Weights of a small GPT-style language model, trained from scratch on English Wikipedia: 1.78M parameters.
Each number is 500 + 40 x the weight over its row's rms, rounded and kept within 0 to 999. Layers, rows and columns count from 0. Numbers have three digits each. The size before them is the row's rms in percent of the matrix's.

# o: layer 2 attention output (transposed), 192x96, rms 0.107, rows 13-31,45-63,77-95,109-127,141-159,172-191, columns 0-95
# v: layer 2 attention value, 32x96, rms 0.0743, rows 13-31, columns 0-95
# up: layer 2 MLP up, 320x96, rms 0.177, rows 0-1, columns 0-95
# down: layer 2 MLP down (transposed), 320x96, rms 0.152, rows 0-1, columns 0-95
o172 078:507503471503516499473542480474561512529459552528537484443547527468519493474526488454497557475479516483540429491447516491497492437477563470561526564484425596438536525485445514429604448480488483514493526445511437430566528557448512532556525515499494503437475562499561530467512489513552487443
v13 068:462547561464524512501479433492490457454485493446502504449500496497500538534522521485539581437521531488499465469519485487488427564469483526483475520459428492491521539488510577496503645476520556513509456511470489526517445487464551407574493623542545511503434519524510495550471451488495507483
o13 073:533489458494493540491530534485476555566501536493431494521485507502604538562486513508535512508504494533559510497472525507537504563486446470427469357483511521530501474481414464452533441467445434517514533499567546445499525505494506470522472500451412520485516459498493525489473477505552480613
o45 076:461506472478491441435512561426560512518479544518460538503532528423454582484487557588476508541500448487561500470501506469500477497485526451524564447441410397460478594426508542497536569511531471493499501506483509469517510481524533451510549510585546492469511522479547471507502509486503508541
o77 069:509554441556438446569460528514555459514470507540486461464473442531492467518514518483479461517442514476504472540572478472503452433486437450549430441512486593497539488503529518513438465466512461528445507537475531568513562481519563523557473484544480566532454517510472441526551582521513550507
o109 053:499557444528474480562492510520558507430416452493490433482550523535447453510554499504502480451407506485470488520542532477565511484564396543532483441499544451487515457469575431552545515527453449543449566554450469566518533528472522506492510499523516485469554493461503531443494504516517527499
o141 084:476514523523558564453504523548536491473527569457426548544547515413498471493501382491536543504481472512440514542484484572480539455503578507487536479520536484531498517493547415448496474472471533503572487487451498470541588457493412495489496487488496529522565446447532490451556470495467515497
o173 079:534453570475530429481490475541514500471478532551458557536539578496442568468554467549443496551530463530470525547548565489504535423459475489515493472580531510479448489485521400501491457450543549455556474500496431472489494515512468481490454559523543476495446533517447554450518554467467541502
v14 130:523425534483530458487514502466459447560510539446529511515562528471543522591462515442473514510505477543495452502557520528449492555561549495476537480496530564457501526555482504526536469548586533520543509482455506483531487493555471524432462421599454488458503470447488443459510532484445486584
o14 102:522512537491470539525506465512490538440502478496501517477497511537444501456497476492499490462515521440491506497507510463500497463518477557509537569562517627525486461521552446441478517510562509449506508503471466523476478436527485509506485514501531504566499535510503501536509481292479604453
o46 125:525490493523530490533515431517448550501476516483566455446493489541505451496498506494536478529565478518542477567514485536490550453515498513476479493536534717543497457510460469450530470531536498494487472509470467485488476487524466533493488535522500515515464485510473528497485502355488556448
o78 144:526497523496516513513504422524461543491473519488541504496510488527505479459475478520513484464576498506520517519507507499490574443507485523465507553505530672516498510520483466428502485549521526470510485467464480469501468457518462529515491493525489541532455489502466550502501491311486612455
o110 115:485524523514576531498482442464478495502519512513524495463520510522472472504469454460526513501595479467512509532500508491464537460513490514498478485543506649489508530470449503430509555521518507464502465505467478484507497413563469492513514524537479525559508507505545502533471455303482572482
o142 104:499517479499435500524501481492448536484460504506523476453443566533469493496484547460523513505539550468522484537537441466545508512501459495474431522527451643484515470486489521468548582521486411513459510527556479474440456526486532507501554525572516495561447522486470551474502469392534575451
o174 122:548527494541496525525491452501471499462463497456575516459475457533527483492434522475537488481512548466507476548471433479521554499511474517444472529510483652483544533515470558417494525546482497549464546484487497487473488492488474499498498486496490486581494503489524570530499529341497583450
v15 074:448486476471552528591447443460483464469513443489531461491474506481435431505547529514501522482544510481510580499467481528494530545487455597476592554413499541503550513522504517480510463474412464487504485507458443505460511487522532412605513439511546490516465482539435494517535525533506499483
o15 068:534486529524553489458513499416438449507604503475475536480476460444545503582419492479468561495492511542537526502491443476510429543473512431457502397527485480485488460524538568529563482437538535550500531472579494467579535550469499471511520526505423523461486495529522522508460499489506513460
o47 093:484498495478489507463553573484538480522472531510531449453529524427424514509548456561467501549486463473500494500465483574477482463565564512563529508444546424440483530512467480497547582516515424485445488541468485538539516493582425525555495557494503498460530532431510454471467436496531485567
o79 065:563559492606483379550489517501548435482506494549492430499453546488450508444534538533481482525470460456495484541483498504458474486488456509521443539508451541483473434525528526569470540470519416538417551479489520546491485480482571514557533456468555544465485545510527465485499555488487522540
o111 070:467577467524490504453588463534533483534441485571527520421555458450464531481496510458523474519467455504505474492534469522452482455520526520537493523532501464436514457567552497541525528486460487463526507513477564469611498524457489558482495466497557554367450516487478543480475452493562491468
o143 084:562497544505499505384566552497541454521525507516521512565573464430581533506458492488503521495438478507449479460499477503455485479476586506510504445523493473493504491492543504483485501507536552516546491473507531435612500504452450525358499494471464503473514520466520522541445471483504571536
o175 084:511497580527515455447535478546449543484471513538456558586457513464489558490453445506427457532544503559415541529573541457531526510484455483484483500526535454486458462491612482507438463484495560503552473521529498481576492531449477450478435529502513473513476467515449534489511484495491584536
v16 108:502465537466469535413454522487494483518475416554471543433501495510526538501490516421471528490494484491509545486523526428409475541495503517478478506479564501481478423550475457564535566483521498532502479544582411521576442484546636472535544490499499482499470455505521517484493504523472454482
o16 095:416496498513490501540472460577587547491457486492540425533505503487518507538473496485513502440506477513537466504498464511536517467517495483517505441438461619415487537512520467518476499531429544493502493528484522463486532503494461477547499435648475467437498488493463494549473557511555564444
o48 100:452504488510431478511496478517568485475432513467503507489493546445489531499469576507533454486573496444551485520477490507524482479517506440523493513442450589423559536591526451556521519492530489496528470531486454455463486520513493494528526486671502516444464473517448456485519570507496503462
o80 135:442466490516465466506499450543534502468462528490519520464497550493478477556441533455533466486550472518559463490520500477530495441558522482497504451489439641433510483534511446568506472538550511522509496495463491441492484454556472530513470473651514512450428499484460492534540551513496547458
o112 109:431486456531480512530583489532505511435463487494535512472506528503486535478463495495519477444552508474535469517493476457555459462536502502500525442456449618472516522545555449558586479509524503472505465450461486478480539518506456511516502514657526508393459533471443504502542524495530511453
o144 099:449472539562523459537537495560493481412513483493490505553531539499530531450434443533487503501587498535552503512447469489545476528533513498453542491469455569530485526502514470511561458533495556450482450460445504437472555459525392473501456522555533496434570459454484464448572518535475481500
o176 086:427456522502503468451539510560452554496503494525508489504491535456439508524478537534444466483541497460563500498520471472466464445491494504509518439463553594414487539479509422537493491465588546489588496478479470520502557525496443496503507535597525490388494475494437501451514582510505519503
v17 101:567574484422477530553454481470500533485419524469564530465399498533502502455519488518442413439523559468485426494491446469580584467494501550488475512526497512491495472516504555459530565509515493513450579485522458514435493496467553484493463466542514528492439510524508504577507508492515560521
o17 099:507451516482489489457514563528542483523503502464490519541574488467569523550507481506505535542417458527514553516479535565522530525532518478491504436504492505628478477505499483442444449447537454475532465545499541423532475524494414515557512526438470510481492472497491439462529477377508547557
o49 106:490503481487521491475541571499548517508531521486516513560528459452493540548513471506478514492369490523431495471487517506524516492538515496477574438470468492536469558468550501480425523493519457479526513508474506485516557478505469467536496488454551503546533517433528466509493477326498604566
o81 119:511513483491471460504498579503599469518505483477523490547519469482513526531537502482488497483374478525435500514465523520554547493526477487485506451491492574555507513468540499467396496507537443486497507511457511493500546481501479484511487503487540517536480518460520463506497510351501655557
o113 103:500506494483499448459525577532558514505483484475545500529548490491507521507523438524463475534375471520439490510514542526502525515519451531500520489499515498587496488528566484467433501490503462469494524520500487472498549514488452546542512487411563479511521502470509465481478503333507629528
o145 097:448471523480479461420538587533587479523543520477476534537571522450532523517508431514529533521434435527443528514462530556455506507490599474492542493489455520560474478488520454476529489489507480489554469528482513430560565490504421501508502509482533508481505485465548440470516512382470526552
o177 094:504446509506503455519525534545543483492518571519497520562555536475504536519521481513509504538400446483393508552495562541484526492536481505496491482513472514548491458491549436455441442438564517482555446533497517489515522577514448510489452519452507488524464506513461450485486536383498611539
v18 109:515477535471505532523443379490494512478417464503490501444465500500538532510514589462432493467541505424503455528534484437502550541507466530557457581569555501501401455504494487498504448495517536473473514536485429497490455483525552501544578536572512482523488475499457505553495527515543529441
o18 101:466473480528488468485478541467507453576550483500531467498482489464526470584538550510504538532490496537559520476423480556470487504503526434452501438432470616513493545502467568459470511446486460523502490482532537451538530570447501436476514493515446619509459497540478471500515524412492506552
o50 116:469497507467512495448538538483543496528487501501530502503544507474468532509534479546462519521442484458441490461446523544500487486531532470481572507498492512534519562456519490455508593513532426464442512506434485488489529474573443497530502493458564554504521541482542437448528485316505538561
o82 130:496511522516483462490517557482567477535505474528546477506546522481485497507556531474489552546466438484427480551460491521529448498517521469466516491525495638554487470431522517428477559472566446482459510471450492482507544463504454481481507487475565535518498511505547459483516515339502552550
o114 087:478502437471454481477560584526553499538527423511606503453457511520525501500537484573491474555435489507516465461513506528446544523508495491486516479498498556519476490536510508527464495492517443469512554481481519462527540515469507484514556483426546561477458525483473526501464488321506577494
o146 094:461452546518466448465554521514527416512578495527516578553556510493529493462482477543497502478488454528532511432421498528466534533477592511467542502451481576507493559482484459540511463524525545503548459468465501411549544431550494458434477501486539550438526514458536482507531528431452472501
o178 086:432449550483448483517544499525504540519501452524524497539479518538470453564509481529513446535545513545451528524556489456476512472549518494525462485490546549518444502506587476482404479462530546501542455527495524533520517500520487478475442492501465476528455472505423450514510531334513595541
v19 101:502487465536487553477446508471509514468511510524459535487517508505551514548457567492500479549521482568486442420475535432432472462477507567512459421586453508530416367519507479506494583483547537506481449516492474497483510486565541515520553410504495440517488523541517487546459521537498496530
o19 096:462509467480471516537471507555508505481533525467472413544542502459516500561471455471474532516445469459526444523485489490575535483620533435486544477490451570514530518563546524456469502476457467482486517503503543489445482533431476498577550484620432547497489435450474471505521509503534556500
o51 122:490498495520516522500549472580448542486480542479514520547479491493541537489389466480523461485512548517517468491519512501591450434598490467436506483439432612507457550542582507507484462532514512504505504477498540480449474449487451483513525472612526563489484465439487512546501536471477494484
o83 098:407541495486441497502474521540549510468497516524503467549506495501448447516448510477511497464500496512496488480469541479569428513592517478501551494446475673472540449498579477551473494507544498524485512513470463508459493426529460485522486468584526540435442520494470475508521560556482510489
o115 095:489465509494441531537486440563491533450528525466530495505489530543467490491441463508490484482560497455570478493519537472569508438594468465469502498447492614507473500579491505520494418475503513487535481499480451464471483448463453498575584524602536500480484547463501487501496539490484586434
o147 091:470474479506479499495489485568491529458542488514468473544475548504500579445509473499473465483611488505567567510455514454578479563508553408456557542477398522505551538482438525511550512499435474498496462508523468463467496490450497437532488561523499489433507517481506546433576488545464478473
o179 075:393530502464467565536550538537521550508457507543506485444490527504453456544495522483532492465461516413613493506479488522531514445518600463511537569489418529438541522487497505472521548454507407441511456511480459502471495518484533565536542521504428502463517515481456444472516493518545516489
v20 110:490452549523518533557495455532490496451543495518535542468556478447494417530501480517504518581499494456506514551508515563555589511532480521542560586524474460541422521441519501421460384456477528416488452522480502486534497476471445525556534461496530508523552502501490522489523523436505535459
o20 105:537519474561534451491524522436403420537512510501560454497480463496491472486511549530473537503445535509513521495466463497433507504438485480471476519436504465490549548469500628484457500496469493576477532419534521525536533595452549486420477520460505561566532490529524513494486537518470457531
o52 121:523504530494539492494490494491468480535478487504496433486502498549476479457563452527486538528484492473428511513508515554470468513448482502482471566547565382571558467440468542451498553519455472472397537498502519547460517527519466539444514539364497529553539533567540477470504468522498460533
o84 145:551504540525551533472510523470450484537529491504493466494508510497508500474530534489495561567480508479416489543502472541476426563454485486480489528554516395564479454444499573429494557458489488483484524471548523520503515542452498481443528505379478474574578484566551517465474448497490426524
o116 114:561484496489483552518491504478477466541527452519532497507447468506531457502531558527525549508416545483526494460530481532412525539435491524508488554521491418481487470469466575523426490480469530527534531460544542517510499511443555454463543498369462498573520501535485587508452433554491452509
o148 111:606498504520513483539482495448466454490471520548560524521489421499515497447530529511454481445426508521497477442500525467453571543450467574481503529495540461474544558480478530531429471549513574530477517438514489525500487455488533498412496517397514519535521540523501555598456541482489476458
o180 110:520519547483498527516505517440474483485522409446478474507448448539504467489494478514506502467509538557468528491565451467505509573467488547516485557511558399561493525445553559491418532532472543542484544473512545530517506438480547473474493471424447444606546468514515529566467433481512493524
v21 094:464569504493414444540515547529507468511536588541559493539505491478450471467481497528539497505483520500486461472459516531522438488490520475426526534413443516411606542505508549475494510527470440479505542430535544504515566534485524502430459488443530521496434469445458538516491483498482501587
o21 104:570480488454537537478529485535552555434464487511506519539471522517462518443513438455505477502559497499456501517567518465470508488517536585571508507579533400552486443452527448533501492525545502545492479531455477490460446454498486590534462516467520369496502527506513530492491480543495496416
o53 095:521497470525489541543510489451477516452493498483552447507467416544514481568540412437487462491466476600552527561549488492545530499447487539536489421495534460531417488498459446543458476504530489536491533542499571552528548427465515536474472526486438501548552470466466526578466477549521512490
o85 100:533520469485502475503515473445483492513465499443529478521413437534524500488539475513493424466471557541587499492509474537470619541496467543519456519470514353490515580591468523524434499564460508457517509515505541545472508491498550527460502524525479469517500468448494552534432527524504520493
o117 087:504551623500547540495424419470508541501431554529452498486539499460530495536512443450517450511483451481482539529486477510486417522458498578499559492546465429456482487469580459441496508526504541518501464506506558518451504467535474562518425502513482502481545457547558458525500483554461451512
o149 094:549518494447588565441496491477527534532471433518496477412487531503475529507487467472515519530482490474468463537530470546453489414522456516568451465583510420496465395502519523428523514441499494550509521532500513457459538558471507524576544445510443498518507503584547481518483467527532514459
o181 072:564499513486601486484443488478533442544546583492489504518528525450511546514584478477423568460459480485503442464498537541555480545553474530487528505529435416517545488513441516427522493512539537485506505452503518459474437527479481550492482506534500514451483488543566528440454468563463471420
v22 134:499556504501478534585471477520496508438531571459536478525447497502519419523516505551551437537506522491485478535489458469626534470522483514510489486564395483536464499429520516409458471480486507459449489509443578500493537512453431524489481563489542513532481519490476521539461499459548555450
o22 089:518497463566547485475556566470455467530518496506470474476482471510519510439564541503471514533445510512454575507460541514458512522498488479517478506462552404553559510474485566467475499482493433549469495468548529518510490536440556470472480546401520560576533454529520518441525468527452417582
o54 133:499499529512576508472513533490493492515540483530469516565507464531495526494531444478460542492414523520448517437529524494511492519449473516462531504526500363583457533413523566479447524479448485456460529459508563533490530477492505485471509475366509508559564522497578504497520461476518493555
o86 151:526523506509531512472510569466513497534540459495476474529494447503525514475567491509470546542416522508445493510488465524493462573470481514495494509512527355583502516442512580468444542453470483473475511517526521554498537522455509468446528497374485492558576485512575506466465460515511452544
o118 126:562497512497499497548419536507520502493514498488489479538459487497527476502560519538452517521386532494484518446499531520454517560461427500493532555498539388537478501496507560496395506501470484538459528506561513542463496527464535464499523479358476486597570472520517513500452484526484499521
o150 094:530505534535601502495479511500496445529477504508471557476524485514509528472566493522497490465409462478457519472491591537407582462430468477487509550523551411512532529533484532443429482500484472513516499473510534522460480475475533501513529496402487538588493480548581520559509490478464435473
o182 095:538491511494487553525476464438563475516527471466462462463522491537518477444571471479547548491442491528468507461538526521488515517507524523551501546523515359628458506504535561477475538497472463471470494493524537506484428470515557494507518473412469487598505498521541506542472404507525464479
v23 096:454564435463507441491452446466476550513432422541489390497491519508510516434515524533544504506481471600497526540511470453470525554452505540514429496508449522506461492522539474495504531532480481490422480464477482525430514488542559464511567522520489506509501501501580535586422519507537462443
o23 116:547528484520555522494520485461399484509608495493462537447444504549499440536445519488485461514580531448541487492420460552526503474538433493454472467515564522465536473510417544476599498456553539584500552479540503494529516500479484482475490508518471517489492495533477545479478418520475437513
o55 103:491524540517501513489527557489479499465523542540455525521533507451449528555443450513428511471488488446515492446419531516551429465577506556504553445462524475417471541492527439493555500496525495513511542471464553505557584470555422469518478465536565520474527500453590479491490475501509437566
o87 110:521564493511494452504478540464451513506515511555490449463543495449440489457532431520449553523529470462520499521451498488486403479517500558489504493507537585457503495498450452535659506482487472524462526510481490515506599523524421507476504499481544542448536539502560468507487533507502399515
o119 089:571515455478395486530509527530525523454481479462531482457465525490505522484526507571411461491490512451565491501529484476556477493550374561507527533452576489459487446492519476552490489508513488567495618570537477497553491531454499550466526452513514465467474490504444468478459526560507504498
o151 139:560470502502545514488549515486488481482562528502466517437458489553508431592490605493477438474489521427489447487473445562537555418465467474484570499506552467542540466439540486513476464462593508586529523499498547502544453464502499537480426471535476515529464507518505541480461469548469503507
o183 084:504445558503533517441541493532504542506526473535432490464533539535482479464568487499521525505577439491568541497556558460500489386515476520533521534535546470537486422480502404554491434462521516469567462547518475502551456509483475534549436514513498446498474520540456462439524432534509482454
v24 111:453497498568537511479531542537543521538544542532434457543534520504467499430517455501553578509477473524499523459464575515409364443449567460508462430530523462475536444479487437536495473482458500523506444468525520494553545523500512530468512501450479494502503510493526496469496445569556442487
o24 090:413529480461465495543451469512511536454518491521507512495488527512475470497486477478501462483573496474502434499516474448544478510526487484514531531495460444406511515518499484592558542560458524487478497541487485554459503460552552502495515474567534481445497510455499504547504531689506437446
o56 116:455501510493430498516461468496490471472498460513477534481471542506530480513453531485515473490580514490558518489520491478504467539479496489520467545476488450440497486562484504577538482505485535525522499501550518508484447505481549510497505469582470476426482469510487518528497550713511388443
o88 131:434487489477472505495504466493460513473514507518472527466490520500491475537461483508514490503564515493572500453525506483476443518491533505527530505473494407426496512538481484599574481503461536518509486539539495522485466506520527512501497504540484474415517505494479496524510515701513359453
o120 110:455468492478458491534481469491475514473528517501454514497478520506497504531491536493515491482589511481547513492488486457559437514482526449489514488461470460449505524520468491574564475507504491502505479540499496523488465504524533478489480520603491503440489514499510462507540547724498377477
o152 083:458474478471509517528437437505466561469504443489513450498452518539480485516497539494482439524581532469559513527526484455562456535558442448507492512501502392489513538527468543558506526485513468484467514527518480569433454539521553495550497502511473471467488494533449490499524490672518444484
o184 106:421523471464471513474463512478512515526493463513527485449490520496487462524525525479502476506543487481610488464499493503520462510499562455503528517481463439459514510533437518585586565502463427463469510535495488498481478467519555527510563498533494517400492503499517475506517504664518391473
v25 078:514514544412544506538403483483497478518499428480503513456518465480521524615524590477446536517492539486519537502528488411483465552527395491532477614502550475532475543533495441523496548501508524487469468513503485545492450473531581458523492538521500488505443487501492506487503533488451457428
o25 084:478542512543479537489524492488467555543501455484492430481461435467524579435499560507504489434506493556489538492500483455482497514497512474528458447448525585455541497498517494467458450503409509500479592482597514532556561541481554422433483446530511514485589458519517528508502459476566502491
o57 085:456484484501534481454564534421570472522489562511510504506512515457481567494488600576450461521524416463592538512478539537531455462455495477543576474487476461489495563468501549524517550483526416473470519517477449467530509488525559513483535523528562469433505496524501418458471498443520470532
o89 072:484457489536481517516499475519495502476487542515480521420481501529463515545494549490484499539586503539559465570593436454445401417526477479477481499541481618501512430476543510501494465527482511558470519468486458479556535458471560554492455434569463536550476490531487528473534518515496520437
o121 089:525539459525548523536517525512526489410474501514504486486487450530437474462473473493539478408506518459423503552504466502466537434539424553583438484495489574500556503484560502586479542492481518563459585505539443539552581476478469469475483504523489493464553520506478527500447468451528505441
o153 080:500491549549573472487506537556449507440575568511448556540520544459493510419456471496512541471573453541487515515478501544465575468513515490516527496482505583518492538502513468470554427478493499474539444426534490466524561441483424470459531505499573487481520469491541464432530433514452454474
o185 077:529456508548506496401533471504491516526483534506520492411543494470477546403485466496507513504553478516549507535506509488399486439506569483530511477503529570493453545502457486481517448470517512559537546454543512516574545530450458517470516547502563457464424550540539590457475488470512481424
v26 115:466563412476503452471487439468465554509382416527458417493498537498553554448501522528525486465477470565497525509537445468477552521463492514536443511462505521486443562518541545522525539551480490490448501497472490522428500509547511489537554563520522512496506511487615504537448531518516447478
o26 125:560534502517552511483528479459389488517591506491465556437450513550506445525433525498489467519593529453554486483429468547527498475524440503446469478504554524463535473500418527475621497459555533558508533476531492492536520496492481477471486511519482526474493517528489546472479426516470428519
o58 108:514517546520508512492521545484463501473545539547447529487541517453435510534428467505439520480522486440527481463407525503536439467562508571503515446478535500405494515485497423487606488490505515525529513471485536496571587490552435459505465481544554514458508504476584515474492475522499427557
o90 118:543557496512511473503483527470436524506514514551487465450539498452442497446510441519452545519553480452525501525449494479484420481508499558489489491509537588452507495505440436514684503477486486515477513495494487505521597533519427493485508511489538541446527535512555486499486518503500401515
o122 090:583528486484404498497512512504517514489510487461530503442471521483484514492492526556394482494516522468579463493518458475548476505540398580496505517453576489426488445474485464538549509514491516568495610552546487485568503509463518526465518455541504446461462480497431506466448515569520485507
o154 155:566491496503526518498534503478489486494547534499477518427459465552498416603480590496475446465469541425480431490493447552539541413474451508493539488489551479523542472453555470527476472453566522583518538496503554525547461483491507536494427464548467515536451512521484565484437478543485513505
o186 088:543466553527527530463521492509502507484546483513413521464507540522477485463506504485508532519616436483591517496510566437505494419501472549528512514519540531473502419461458382548573439472519553485554453535510460474550489487496474482536451514559541451487472535516485478437514439528496472481
v27 144:492538503550510514570496478562498549468517528501478492502497475527487442420521470584543486531475521460504546568481474490569515424492438507553491496477467442546470524488528495440438419443405527440431497528511565502500507516449437548581507544418536524531516540507510524483497469482527520462
o27 108:539494474519543483452526548450411446540518538505502497524498464513523465500499533536503521522462512513525506492498496516473505521427498475448482491452513377554541518469490606519491499476458457572495510464532511519513516590462527482454468525434471525502548444507503511459507509639479413562
o59 131:504500510488497515491493546490507468499523492516426481535502487530486501489543460533495545490450521501443540453499508492505453545450480517503481543503535303536535482456524555515466519467425502510456529503533532562474517550479501476479493496410467492524547507535520487483518470656485455537
o91 157:525507491506527529480504555465478483524524496514451455509501504493508521500534524502504529546450515487446491508503490518491429567449486482506482506527511330536490478464507556503499526443459474507491511516554516555492520579449529468462516523409477475526573482549529484479482478636491391542
o123 126:549487492475461516479513537510507495523507484500457487557468463493515474527537569524510506492394544508490518454524501521478479529462497525499500529490506379522498463492545531552435468453462493556538518504550515534478486569428553472481495486403454487520525451532466545499494482669501436520
o155 119:562490475478523553510489501462538479522501517519498497544493400494499471498549500517491488463406501486479508437496562492437511488455494579533503501493580396505525527499531510569409466481502560538525509491509485596519499516454521486476458497398449501501544498551477515592454533571488457494
o187 106:496509525464497529502490542469525467495549451484413494554489473542487483497536481539516518482505476558504565455524532515498461562449527530508509548517522336593486458456547502558486511503466499498494489519508513518479496460490531467479473503437461496527560453516488461509478423630472431553
v28 093:512537410502481497548468464445514532569469502521475467503474487479521549485490610472426410527524525482518465491492471407445479574490467533557436516525504529509489458539481439523493508518531526484473502522463525512418520496525492485477576484593470465541487490524394515538454511554529513460
o28 080:468461478455478564494476489477583502492607459505417494470467490474488500589538489505483524511564469479521468536462532528533464458601522466513521463556526616516513446538499514476518510428481460545484529518577458488522504525437479478555526481501454536482442494550485443508479436454532517494
o60 098:476498497484510549484577534496502535466479528512544555537510480497515530523458482521475493459488516505499506468461510506550494436590516494511574479443448597498442562510550458509478518474537448475507517476442480454551510479527469449576487464538558572450502529429509477483466467358507559542
o92 108:438549480497427447520485536507560500499463500550513465512496499501477474481544481512490509460524446538521516484468540487533492417548526509493530511479495673496523497485547471554518508528503428539454502505411461486509524454521466507527470456538555597420436544463503450494508559457482527521
o124 095:472542471489503487474542529518530519434486491525495504462512487514490525450498444535523471516580447490499505567475528519527510402590527493525503493483525619517541513527535459468493504447527425489498462500466435467529512524504411496503494474513557587453477542515535436502501547373463554505
o156 106:424494504464482530455553548520530473516578496529472509490473587517483507478529572500520530498608474478557522505445475532514466465497568429510538510516474563469514435462449493465594507450511420509530462509518460422566475509539515449461513536502506531432485536482516465423521441508488470504
o188 085:454470531476513525459572500510484551534452525562558512463501493535486470505525482520567519487539501509461518566504502522492486352548575428490476501488476604499470471525524514467493457476452454508491474494541491549568469594475459537509428508473496554480459553506446449457517546470490520460
v29 104:426541449552522514467510544496492508554468528573450459557568522454497553434503482509549499562491449569511511421501534527426432523457546450541498456419512465475488499508492450539525511520497518451454432506509563505571541491521486482497545455510497538462501473437521480453528497545464418531
o29 104:527543492514499487536516455489382524453562472497503537439450550559484445495440484496498468488597545426540458501458453471526475474525455527467494519531520527418531478508459486506604530508529548558489523475518475530494507480522501528449466477542527486478512558494499550516479471614502417463
o61 099:502504516514476499538498467494433517463501506513482481431471541507491461534442488464508501484605505476551473518490484505525443488507500526503461492484525514422497482530450476540632467506485519537519508492545516515509516518532481516466502516591493484453476492502519539502484515676507360472
o93 122:488502503494506502498492474490406527490510520522472499428500536481477483490464453512489527504612504478543495487494497497469418500490501535498495511502520506422498496540433457548679484501470519530511505500532488488501521538528484508492514515531481513435509529518514516498495503624500345463
o125 102:493503505493473507523477475482470498459532485517491524434459546509485488535481545489507529463607491449583486496495461460512426506478509505502496504470473499389487495451441481563583513505511533539525491543537465500528488454529532484459519502607516477450498538509506508482495492660514395485
o157 097:513489488514505501528479489492456519452505481515491452393412529547495453555497597469490467490571523438549441534513446482562499486485447485471488500525485451474532488429472496539555519488546487567458519513539502507476458508514538537482491509565502492520458531524477557487489486664515437477
o189 096:487507495507500498473494514453482489504521462489490491379481528497497471512506527472505533487585487468607464483497500481507446493496518512505498514497487477421516495501413481583624538503489497516493525512537478491519478479499548528506532503543506466423487533498528527479491484658532387442
v30 109:450562416490512459456458478472466514555384411551469433500528518459554562420490510518526513500475465549508538469518493474451517504476511491558468463435535497479457571540520490544529582552488501469458503526481489528451522507552487489507576513534489530493535486452585464497456519516520438492
o30 113:541538510514543517504517454463409497489583497488473549441443531543482443518432518490493465509606528454549458489439464537534486463534447513453482493524543546426525481504423513492631499482562548562503532475519472500521524465508484491475480493549501505461490531526488549488468439532483425487
o62 101:511509543525493517508514498493454504462532530534459522465516529471450493539417488473476506480582487457558471487429510520526445468548516556504496459481527528389495494512465424514625462487506523539546497479513518492567558493550441477495469495588529498429487493493546525474497497576505392521
o94 117:516532500518509482503489490486428527487512519539485484441526510462443485464487450512477531514594475462546503512458497494471426471514506553486497498505523586430501497522429432538696490485483500531489503495500479490524568531528436502497501510522526541425516530519527496491496516532505383489
o126 084:554533479507432518519513464495491501442522493473506509433475526482468535508470542518459501481589508461563457508494443483532462487541462543503492509447530541375508470474452469557586522507512537570513553541543481486556496487485509509444507466602520457427463502511447511470465520602514446482
o158 136:564499487506518517530525494482480498459537520500481488428438490555505422602483614484489444473502552428490424501492432546561525435481433508476518488507528491505553467436547487529493483470574511578489533496517535523523460488497504532484430477563470503536451520514459570474449476566496505493
o190 083:511480544542531527444515487493463511488520468502427507427498528515484475478499526481529528507632455474619486490502541466512473422510500529499498523512522538446504447481432423573592471491520534510531487519516475478560471489493483506528473529566550459446485519507503498427522468582508423452
v31 081:518433490553513533485536612493516488504545529488504520506502485483514553516442421418467496585449469464507523519521533452525494411542402490505503415549560491470478449534483536534522549477596485498485508556555529506534481504491442536477530443488477434526482488480518459452444472508479487532
o31 102:466491553463459517515447471536608537501419502505496465547523508453494560450537505490494495477471447514464471493582545461508507484488545556548575560478451498485454551491544454542448518599423505425499480521456489518445508451526537488524515443530550422487541474481523495508485544494537528450
o63 102:515505501528482490543466449529522498497490441466510480513469488545525415424527558478573474503577512512514529559552469475442540521469455469515445570521514566562557414556490519503426469460492536510529461514532445504468462537439556521486539492491445465524454452564431522506499527545501490420
o95 096:444423506489486546502534449545524505462494488442496550520471495541520462558435563490557417443542495548519510460585521511507573516531511471519526484485468439527521485531523526532373484540517538509555481503502502476496405453503579519538493484546447460516460449477434509479514455553508530485
o127 080:477495512537586516515498467462441478441528521492384455580525479495440519491459505457548511470559510522462504535463515522500520440502589457519501475520458524553550555507453525472520514472544529492514399408460482509480515513549477447510501520591491510545529503536570499515566452466468463506
o159 094:497566491501490533576419457541474545489467495470506447586488546489489577427514477502486522485566520534540565508452507443520471566557473523485423532485481544491508504521451530442508546552422499427461480487480459514441532527490470417517538532451528451525554472492478509480588487476513483471
o191 077:464549514477508508463504495450439505530497481488565498459503458475488499541458564509488480457522507471568444485423435558518484487455517499431523519503503528486481578485414555474583567573530468511476586427469511488496539469518509510474577498480524518425551485474586513484500539487498417537
up0 100:494533583490496465519532469460525523547482505507535520450577499442442510513526509457529521548552443528530393549497508526460495530461518519505519521517502494428434528480418534491574506528529508448499535457445509454482505430541493518446553483492574498414434556460536476514498560501493466578
down0 087:477540478516520515453526526490537511585522481474618525540544496465521476557473561467502511507481438526650498527424426471427498491480546510457514455455495468513499531452517505530476521479536469509508513531538528477491486490487454457502505522476415553484511533500535394529470468555466466461
up1 100:518480513471519511526457506412526452484490477491540525459505550458499555568549569482460508529583445514514445519489479569421523507462535498451499482560463503473429477435466550486595527530514500485473560468461537446561480438502496477432535459523553458476461575500556450509495536491493471544
down1 096:482536435519478489483447526433515489534537527521576504487514522467498475525470465457473506493459423472649450532423497568488506463572443503478518494481481488558454548436503495454482523559578510492465489484457461445454441478544513513472531516502518592496515544514542518540483498505550516558